{
  "n_head": 3,
  "n_kv_head": 3,
  "norm_place": "pre",
  "beta2": 0.95,
  "weight_decay": 0.13,
  "seq_len": 4096,
  "train_tokens": 429100000
}
Each number is 128 + 32 x the weight over its row's rms, rounded and kept within 0 to 255. Layers, rows and columns count from 0. Numbers have three digits each. The size before them is the row's rms in percent of the matrix's.

# up: layer 3 MLP up, 2048x256, rms 0.0694, rows 939-985, columns 192-255
# down: layer 3 MLP down (transposed), 2048x256, rms 0.0611, rows 939-984, columns 192-255
up939 109:207148138152128148116121058079146146102061120214038128142067097118113122142133141129137105112119148093133149169137126122157055131107126132111174148115153137138112078077118104100133131135138124
down939 108:114153121139183092124152148172196052107069142066143133112179150116160086171142141146079128113144099189128090093098082181136125081106104128128176172157163152150255150130118166071083150125107168
up940 110:144119147092143062076140117117055093144156140125148105109172095132216154069105157155152181158183118064123132098102151138142098111128131168121120098149106120060115172111085102104102138152181106
down940 110:089166133139182139145105151128177079105147133139172164160145135179151099121184121186193108084169098125152098176153144144131117024123133088149149098194140155049135117150102168160155100121136127
up941 075:159172108112129085104117137101117124122157089119100112161134143112123135105171156093089079150169132101101151118145119099171122138055123159155156124093149138130082195118138140109131124145150141
down941 065:147079162127162171114146143112133172084092161131141110187056109063096109041184050164131156137073114088122159165125141144115097134083164078141142126087101147167112104097136104117090088147110114
up942 055:133194130132112093131112136093087146159124083098139101157137185135144160080124148106116091173154089132120110170207139090123100116102146134105134097081179150102071146148131163133115145157101139
down942 046:127094190141181132094186179134134080188056146142102149163179124128121153187124079134168150165112114161130128093115170159068140164126107170133131094137089118099117145120089146085101129130158107
up943 064:132149087134108144101102165094090180133158102123114100145125160151127159106172106062131137154181076107121131159143148075133097123132145178120144089109166187094095159107124135073144119146131137
down943 047:143113156121132122172172107147125111109131152127121150123132126184141147131121054143136106117175130135105124134193103145127139115107089082133122102137132160147127141134113087152102156129193136
up944 066:104117099086067072116132129098102175130159123150115078173146159105122144079152146082067074171140101126181148155139120024116120138081137131127150117098140150092088156122110151111162116120130140
down944 060:117105156099139105171112126106070140125150079096178118114147111097158157193107118114148133092159113125122122139131093133098115106132087130150102158161208100126136067085106154160145192191060074
up945 121:154135112163147106152113154163119115120151125074143125142171097097142140144206123087136157159153132158162175149118109105099159134107132100066141065175139159120057065080144190135163224123192144
down945 134:149151095081093138149122097110154076145128189131116154107109134105158123156115140156141146177056142097097169092156177088135161140123132144091074139122173124168119123126099157129149109203129100
up946 070:160163108132130087188125171112138164157153101140137115146146173154158146109157167128056118158110096122179118145140108058149101153105174173100183098128156162154101122155138178105139146156155129
down946 061:102107137142190112104206099178158166116077108143123117107157109142141115098133048126090109124145063187139139051111116132158152125111141141149120096186130102106140132081104133139096095115127137
up947 066:159123064051100138104120160128125148142177094120086096128154122144177136105166116123115067192138122149123133138149121139119100156059133162107133075156169150137079132111072141091136160149117131
down947 059:113127137106132108117083079060174169099112228128174111082160113179121155193116113149165179092124140154089116086102206076126188085130156095135111146141152083146107099150142119138102099144135109
up948 122:118168098072120130119098110123176110207131143130072068110130084159129115106165096113158098151098110120183177119115089138167108124133153114169092036091118112105121137124148124123076117092139109
down948 132:156117110139123142166102119139134100218084099148198134103156137150090146160099126129157144136138108139099168109135116150096076152112184166120155076098089097140123151098133071159166087153140167
up949 110:078169070117094090080126118080095185144130147062145140132113124102133133114133197152164103121174171102129147185098120147188093160083103139128170071066181123082097146108090208152174120146129182
down949 110:106086112105146143182132126121120129109142157115122095128104064128092084102114195150166148125128161138130103145118106148139123139138081076148192123171181108093076167158145062144162159013130137
up950 125:148192147103109124086158144157101174131226124074150080101175151108149120118156123098126106154108050124149128097122083065139095114141150224144152168129125166141127113114086135076118103174087147
down950 128:124138097112128162068116114088119102104118170134144136112154112095098139073144132164179055151114092155076094093110148093164051107149139139066172095131092093198115154119137165152126123100126091
up951 118:131118102072114111108167146113162133119115151129137124148089162109135123121168160130097106103139037154118130175234091063112103130127169094167108051159142130083141191162112214137147136110105138
down951 125:111028172152144162132148121128160138040146063158123130091070099112142125111169160216161100079082144145132201079086089171158114148128112115108141100135162122139217122131139172147099144147033097
up952 070:139149136074108111132141165106145174110197085134118079169158112128173136069158171067128117195125136116191134142175101080105126136119170164095168116114131137118081173159168116132142122149155159
down952 049:147116097157113187109133113162099095103137144094144119081076101184107054138165100095126135116133137136128177157113164166176109119110083163148116143150129095085082136091180129107156211132116114
up953 113:157092105103122127129106099132111149124103123111133129122146165133092157145130143160076133136194065108163146131152168135135136100134147130084154053080116127064136104097109201067134104149165176
down953 112:110082128061136113113125180161178116153147143122105160140098075156127096175089122098119197104102123103151145154160117157070140066126143083144107122101085105078162123118098140140133101144132142
up954 122:138105127089072115097111102131096098163147123146150156085149147185168140119149133129167110133117080114174098145101131152211154136096134135090147151139207154091139132119139160122125144092142147
down954 130:098118111086139126104217128146136107123100183067116101133100070138146128124141126115129155081161100097135112124147127159168146106090161126071147126138175155108194100159104164178144122061226149
up955 120:141159120142178083117169098076152139079140136133066134170145145088179110150134132119135131204111086086157133140155190032141112137068148143103134067136149098115065154134136149135149117189160114
down955 117:086137131101121129144100144102178138185112187166108145130141188153130096195067130087117148171099145140165120142143175103141120123110144064142102107111095187149147150143134076160162080154107133
up956 131:170142116153078091159120141103086125161180084055121092139169096114126106125141152135111125147156100119173154130138155126148084152139151194117184140113213109145110090113136140110133181208150119
down956 134:177117121146176104140173111149100119130106142120093163153177114128137205198143174107114168092149098141165182103085147181156172155119189151104179142147122133157149115129103170138130121174113151
up957 066:161128109047130059097124131132127139132156065132091105093132175159201150090161161126101082170184066124146154177160124104145132135085140141126153103114161158096070136107092130083149156154124110
down957 051:156135082141074121110101127145101073187097102135135109042140146122082091169118078142144134140191109070093121149118100121133121183123132155118158103131091129103098132145161096160094118097126178
up958 116:079136101079146101138099188078167130102161114123116123124175178093186184115145128143127124146135090133116203195184128073058102116130079192141140111150104094131096134136148111153145134106109146
down958 121:072109195137168151160102132101135122017128132126154121152123107125162114120158140213200171030124124167123152124159066085128113093190134111094137091167125145145134118161139153110086173169092084
up959 065:164140120100101086135112175107099148105191099098118133200127130164136125089175173084122124149110088118159145157145104088112121089100127122083134084086140158078109149128112144141127148191152136
down959 059:077143200144122106172137148084098118146085097183089141116201141151149142117161047137154148115139110106034136145084171100169085153133152159151089148098111126167132137205129105107055095182112114
up960 063:119145081082098080115144201079112128130202112126107090199144126148149172111162143088137113187153074086129149121142105130109098144109140157120134092103179130126120142117137170098131182148099142
down960 053:164074074121136136103111112134183130125173118162082092066167168149106131072156125173219112109117138065162120124110144143150096097071121139088121106094176189122162140121117131113132122075150096
up961 109:083158139109078105050161129110109159175091139125074105112112129197187141115110148135141117162136074099161135141134143169138120131164087136136118136162133073167108136076084096088074168117107081
down961 117:142128077149126156111119097111133093108104093135177080077095133156132117129124065103129139127159129090123154125116087170100148158132099114075127191108161127157221163176096085168167179081118112
up962 063:171171083122161078092105139102143160135138102137099104180126129134116148104194132109066121174146105099123175133199103120080102129131121098108138100143176160133085172140147149097147159164176134
down962 054:100089154142212120080092179098171139136138146111090166141123127120089123159099105159138089128154151120080139176154167166168173099140125095094163093071172136088060142103134167119118169140131131
up963 067:144156118061117073120110129122089181184163084116126067192125164128169149107154137115066080180094068094183200160172139075129145159097158144139137130118140165113112150122099149111143183191153082
down963 062:113090155130145169136107114096075085094091174162103065116145120126094067135140137160141152136134110143090124176130111084144187086107149118122103124138167143097118158109160090100142145048150154
up964 068:114146047108109113058087122076106137146172103133116103176180137150118140105190144104123081144158087119135121128150107055119120139077163166156129106108164147124077132134126152086155162143151182
down964 054:121084166135146111112133115170116068138110123136081140127149129124083130206138152070160123128191091099158134135063105171140156099146126065117115204110098060105148122161195096121103112169096130
up965 122:100198151135094064144123156073077163110184111085095108132153095139142167146145161135137156105139119137159116172113060162164077102146124113107077155130122154142108108111127138143137147145097101
down965 125:099131097113127104094173169120110103108124111135165108114102126080160136144136185126135094134133179194109123100126060188194102096106085087122042146136120111099222118121149071108103091123111097
up966 061:154149142096113112115145212114127153110160134134112101196174135129135123101158163117070120131146082100144151178132078086149108123028116185104154046098142141091068089159103155123175132165137145
down966 051:111099135140132123088130130101153148163164125120125112074135088109113121122134170115112102144063076126096128110097128127091186122121051146107152106127071126124135205142110125169124137042152147
up967 136:169098132042066124117168164187085179112192105096101111156099173147145083094194105071172069170167087111128130187097160113166133116127121118132144095106129116130104165179166172130160157168152114
down967 143:193109123147189117110178140142122135161113139122070097148108104114201148149107113168129146123171117116114164123053193130158132115148138131187118082139106160157134159169190119147110116108149131
up968 121:097123154085108049141133113083144133138111155083150123155178106112123078153176105045122180138143115106125128113118161160137164142124137109169107049151158142124125106140107124142110172111130113
down968 129:088095109193144129165155072098137123138097200107151058127135174125060144075143119089165157117150116094116106118085118109138089070090121137145123146130139107176177148096142115114129121097083121
up969 125:124126078145133143094170102127101141139140111152057115147123176114084151147130205147153001158131127097149094147143109137112144152147115125128154122157096130162110147116083130171143142192188129
down969 119:108135113119125138215119128129141110099117041173102139136096098115142112122102112115166127114119127182140126114182089117102207128109118146074145072121049067156163159158068087134172130168117095
up970 069:142138081122057046122107160101132173156150054153142104174180122149136135064165178111078116169162173064151137133150146093138147123065154138135179145115200150104101153109101134109145130136111152
down970 058:116121100110133169102139114111158163102161158117115152124114123085149112117089117123143147114120145171146156100140170123064086095173085139113113093058171149116120161132091106081120132135066107
up971 063:131147101119105060113107144100095184150150125093125112121171182107163170086165181111136069133102126045159140146132098080125087143085101146156121123097193143056082169136105125130146123167160156
down971 057:117131152168170140199128105140113060114113157122123082045100190125099141149131140121142130145110176139127097039116082120130093119148170111144143144138149132166116168142108062078116086039106125
up972 129:134131131110027145119074183160133098161196063119078142130087168124070120156154128145089106134148111131154141134177126067134175114076123163141166119100113107125112106102144174171170109113186197
down972 131:097147120123109118153098140150144117148146118162135093089128126131120121166136081122097155170121149103127113139167145109095174106127113145112096054173127113087128141069134063114180132088135179
up973 110:219135150088117118060098173112088149122182146121159145181143126099150138154125138160086076140123112144091146125123107107183166159118048141167139119075167140106121092150156127191140135135150170
down973 115:116177084147149117109093122164086098133136108097126184155133110118145122113118147112128082186086137091193115114114117180135144095138165147125137154105108087091170152133155130108171068147137139
up974 096:115112101131133127162113175107166158081129098160087155152130154069141117149130208121122094160104140111098130159126111132119142139043132161154115113050148134162119152117117131136141206136097141
down974 097:186157129146075188072111142118089066119162095099126145113182137084138108159109106168137068062135135106162141111121184099151186150140124126157181076150144136125157118083191145145084156102106182
up975 061:138145065135146124080122115124069150144153094112062083165135146204122183083141184097114089118115071089146142148164129108115094141079149189148137093122141112101103133140119145114129154138134114
down975 051:098142095090127156083130116124159138130189072109121136158120171116101123103122102174142135082149111152151133166149089122074090095142127111149135088116133137132063135154133098121158134052125069
up976 122:065175131146124105121144144160175109151103159157132124164155118100123187096094140130111119079125089090177067127131171110102094141092170143204122099096195113127083105202141123100158149175091146
down976 133:159131064146167200179130067106156090134095121172049098089141125133169082065106099118136084081155083173124167152110176126130106123116094125097083140111217138150148096122120122174152124130121067
up977 095:084110176177121143153089124144079124159096139155113178106128142174133102152159117141133121137105079136152133134147154126139141146104150125194146077193116131171117176123123154124175119097180103
down977 104:122149102117126165158099114118171136092157116141175111090138129125113126054182174104145157088141074122085126168157061078083065175082170136107104191098157108116251098134139127151116141139092101
up978 058:148159109065121084107103168077119184113162069101165071157157143094165169105158139106113091139146087103144173131222063095186121135096110164174167088151131170118096144097104148118146169136156116
down978 054:126129124124146140137177095179083135082136192110194073105166140150099116178129111101131117116092133120164177075097169139144184141156165179154132104107086125151155147145129076119154068142139047
up979 134:103121148134118067122189133177076122159113088184145062103147152126141177117221136120033081149130112104123154149153078108121090119141144122151152103096134144121112168118094114135117144146138058
down979 131:142108150142143107103142088150087118153151150194146151132145145127188102123117106134119101173126108109116134122135098130077074094115099162096150230075138180176148124115091059103058095115145109
up980 070:094131101087108068070122146118116144168186101128124104184150173127177186068196205076086103160137121125112139127163126098090120166066133147125109102125149174071067107113142142129115164174153108
down980 060:153132157126116109169195088109138134130142132133091126136063157002143161102118172121097091098115181078066098069131141172142079079201117128135114062081140154139139134141172128128112084087135164
up981 074:146128091110118082115122175117128137141204135122077125168160153140173143045179131045121100176167135083123149142175093101148149151093147146081186119164142172131088156120104131129112194151138084
down981 050:104146143115172103111111128117117060145143162122168125098182108126139169117085089120175120144108149106092147103153137111140117141129103104155128141125137093116164124109115120169148120086172120
up982 114:120079050104150094107087094175180178128199067138148159142190153137127138120163140135135149145143069132075160086134160078151081158144101158146134120130137144146138126106132129096147146129151146
down982 117:112081137106185141104142130150124162124138167152083165111142133120146132126107083163121136110126116136124137108116140140075126196182118098112172141148132123113255160162149100132149139103132172
up983 064:142165104097077102169158163098114179112152105122099106156150195131126181101176123086075118172140103097163182157168134109109094110065146174079139100106131168108077127123117170083112192133094145
down983 057:093128124171197137099161158148136094156167134076139151071099093083189159101099085158130105089126127121091121101108173169156100065104141123088100146168114123230121141170097106120165102101196142
up984 125:136165102151085117098124130125099166171161097129129162086123122143157116129180126125130077122109143107211185113115147144128125156109125197152115137134082169133133126123112158149184108119163138
down984 129:098066096143101100144166058159145162108175096118151150114153137138137137113131132144098105123117149149064130074155175211123109084061120144124143140157079161157126078154145156151139127089119149
up985 109:128165107124150131124121113085096178166150112156076128112091178121114158104138109071133136140109144115121122180173123133122146142163094170147096083194215119162118188107069081112193188078139124